config.yaml
n_layer: 16
d_model: 256
n_head: 4
n_kv_head: 1
head_dim: 64
d_mlp: 704
vocab_size: 2107
activation: "swiglu"
norm: "layernorm"
norm_place: "pre"
norm_eps: 1e-06
positions: "rope"
rope_base: 13800.0
rope_fraction: 1.0
qk_norm: false
attn_scale: 0.125
bias: "none"
tie_embeddings: false
parallel_block: false
init: "uniform"
init_std_qkv: 0.0167
init_std_o: 0.0
init_std_up: 0.0167
init_std_down: 0.0
optimizer: "adamw"
lr: 0.00136
beta1: 0.9
beta2: 0.95
weight_decay: 0.16
lr_head: 0.00626
grad_clip: 1.0
warmup_steps: 228
schedule: "wsd"
decay_fraction: 0.556
decay_shape: "sqrt"
final_lr_fraction: 0.1
batch_tokens: 65536
seq_len: 512
doc_mask: true
z_loss: 1e-05
train_tokens: 326400000
steps: 4981
dataset: "wikipedia_en"
Each number is 128 + 24 x the weight over its row's rms, rounded and kept within 0 to 255. Layers, rows and columns count from 0. The size above them is the row's rms in percent of the matrix's.

# layer 6 MLP down (transposed), 704x256, rms 0.0448, rows 695-698, columns 0-127
size [ 96 101 100  99]
[[151 159 123 125 142 147 117 110 100 108 116 136 107 107 105 176 157 116 153 116 166 147 135 117 146 146 113 113 127 101 130 102 137 110 135 134 111  97 166 124 134 114 148 129  87 119  97  98 156 133 164 121 119 176 158  98 136 167 145 168 128 132 146 147 121 131  95 102 139 232 147 136 126   0  79 144 162 156 157 155 125 106 166  86 141 121 132 108 148 118 126  85 119 192 158 127 146 136 118 126 119 129 121 136 109  95 114  87 161 116 150 136 131 134 149 103  97 125 138 134 156 131 135 107 104 139 150  94]
 [129 117 141 144 115 125 149 159 106 128  93 140 161 144 112 160 153 122 131 126 139 146 126 165 129 126 151 106 148 161  95 125 119 156 161 135 159 133 151 130 128 155 165  94 110 134 137 110 124 120 140 132 135 126 118 117 114 109 112  49 138 129 128 122  67 153 111 105 175 184 101 117 108 119 133  99  95  66 133 126 111 101 178 117 169 123 135 148 125  87 121 121 103 155 116 110 127 108 122 116 126 121 116 103 132 184 159  85 102 113  99 136 143 100 135 109 132 135 144 150 105 130 174 131  90 129 110 113]
 [112 149 171 101 145 111  86  80 140  93  83 126 159 120 104 120 102 132 150 144 139 167 140 141 135 111  94 112 109 131 131 195 124 127 134 142 124 138 120 119 113 138 132 159 126 130 151 123 125 128 107 113 145  78 144  85 139 106 201 120 119 142 107 123 116 146  94 133 119  98 159 126 168 111 138 142  84 145 145 136 141 143 148 153 135  77 147 112 155 137 117 170 138 182 134 124 120  91 138 165 162 118 156 131 108 133 113 123 156  82  95 127 123 171  78 128 161 143 111  88  73 102  94 138 130 156 150 107]
 [105 167 120 123 170 119 120 129 123 149 126 151 141 135 127 111 167 172 127 125 119 149 117 158 145 138 137 129 133 190 155 150 127 159 116 108 102 136 116 136 123 113 114 121 110  99 141 150 128 131 122 145 141 105 149 122 161 121 155 130 128 135 127  89 127 109  69 121  87 136 167 138 151 134 100 108 151 105 149 127 126 121 137 100 154 107 148 148 153 129 135 109 134 152 167 101 150  98  73 104 122 106 120  69 127 106 137 126 128 165 123 154 134 114  80 131 116 143 115 130 116 123 158 162 126 129 115 119]]
# layer 6 MLP gate, 704x256, rms 0.0508, rows 696-699, columns 0-127
size [ 99  96 102  90]
[[131 140 108 166 148 127 133 141  83 145  82 143 106 142 128 136 116 175 111 107 101 148 143 122 128 115 122 133 104 151 136 113 119 149 105 142 152 157 169 214 153 115 117 137 195 114  82 110 124 158 100  96  58 122 141  84 125 146 113 132  90 115 127 179 143  94 122 161  46  81 161 174  98 132 158 144 170 117 131 158 121 139  97 163 113 151  71 102 137 156 131 119 159 127 130 162 123 103 108 114 135 146 119 135 103 123  89 116  95 120 144 145 150 134 116 136 135 102 171 106 128  97 158 141 146 123 103 136]
 [148 136 136  84 126  91 133 128 147 184 162 113 119 113 140  82  73 154 150 113 119 168 107 126 112 150 137 150 103 134 107 193 109 147 154 185 118 163 137 119 108  88 164 161 110 112 125 148  87 116  93 137 113 104 138 142 121 114 113 145 127 113 115  99 152 142 120 135 109 129 149  79 132 124 141  99 152 119 148 117 126 128 102 121 124 141 124  87 141 159 119 123 140 124 132 101  99 133 157 117 136 133 168 100 146 132  77 133 160 140 138 151 113 130  75  89 118 108 110 103 149 143  85 139 129 100 144 131]
 [105 109 139 135 127 122 130 156 150 184 135 101  76 172  92 157 100 146 175  77 117 135  91 136  93 136 135 122 129 156  86 134 134 104 101 156 102 124  93 142 146 149  96 126 124  88 134 148 184 122  67 138 163 110 168 114 108 125 133 128 142 178 133 108 115 138 133 125 109 123 168 142 119 122 123 114 128 122 149 172 139 122 167 127 165 158 125 122 137 121 134 148  91 123 131 150 144 142 113 124  89 131 125 112 165  89 103 142 154 144 136 130 146 133 118 116 137 121 131 142 176 131  94 133 117 139 131 115]
 [163 124 130  91 143 120 120 115 103  80 100 160 125 159  95 163 141 102 164 124 109 102 133 112 121 160  82 120 162 121 158 172 131  78 162 152 128 136 122 114 122  78  59 113  84  98  76 105 145 149 147 139 141 156 144 118 105 112  99 125 151 108 126 151 133 153 121 152 135 121 168 125  98 142 119 135 186 133 138  96 130 160 122 138 118 111 137 135 128 135 131 194 134 116 133 138 145 153  78 156 179 112 176 145 126 143 129 122 102 133 105 123 158 114 130 126  93 139 115 145 130 127 156 135 137 132 114 107]]
# layer 6 MLP up, 704x256, rms 0.0457, rows 696-698, columns 0-127
size [101 102  96]
[[145 134 183 124 131 124 107 144 136 190  96 118 141 132 117  97  82 131 130 129 158 155  99 117 152 128 101  73 144  95  98 125 109 145 103 114 163 149 143  73 149 159 120 116 114 116 180 181 152 115 125 153 131  90  99 113 149 146 172  93  97 137 154  82 125 119 127 145 133 130 122 150 134 124 129 123 117 127 128  88 134  97 105 123 117 114 105  97 153 132 133  94 137 142 128 109 120 153 116 153 128 124 151 139 121 131 142  82 138 142 142 134 143 143  91 110 110 117 114 141 121 147 164  90 134 119 134 135]
 [160 162 110 126  95  97 170 165 158 132 137 200  76 151 150  82 128 142 118 161 157 100  99 181 109 140 133 150 136  79 141  99 150 112 103 121 127 105 115 141 167 100 120 133 133 152 103 105 149 106 135 100 138 144 138  97 139 141 120 114 116 121 144 104  70  99 151 166 134 105 107 133 144 137 181 154 156 119 109 144 141 123 138  96 146 104 124 132  90 114 110 123 148 118 113 108 117 130 119 115 126 119 115  95 129 150 101 134 160 160 107 102 137 117 123 125 137 124 107 174 111 105 134 107 102 132 154 152]
 [135 133 115  80 116  91 123 144 129 131  83 140  79 152 143  94 103 124 136 164 125  92 110 131  77 132  95 152 108 105 121 124 170 116  84 119 148 141 118 141 147 128 127 136 151  97 153 117 100 104 142 102  93 106 101 132 104 119 145 109 125 157 190 107 119 118 122 166 152 128 121 124 134 139 174 152 126 112 114 110  75 126 134 109 124 105 145  81 143 102 128  86 134 132 144 153 137 151 161 161 170 128 129 156 129 187 127  82 126 124 126 129 153 126 117 113 125  94  99 131 164 138 121 157  97 159 103  80]]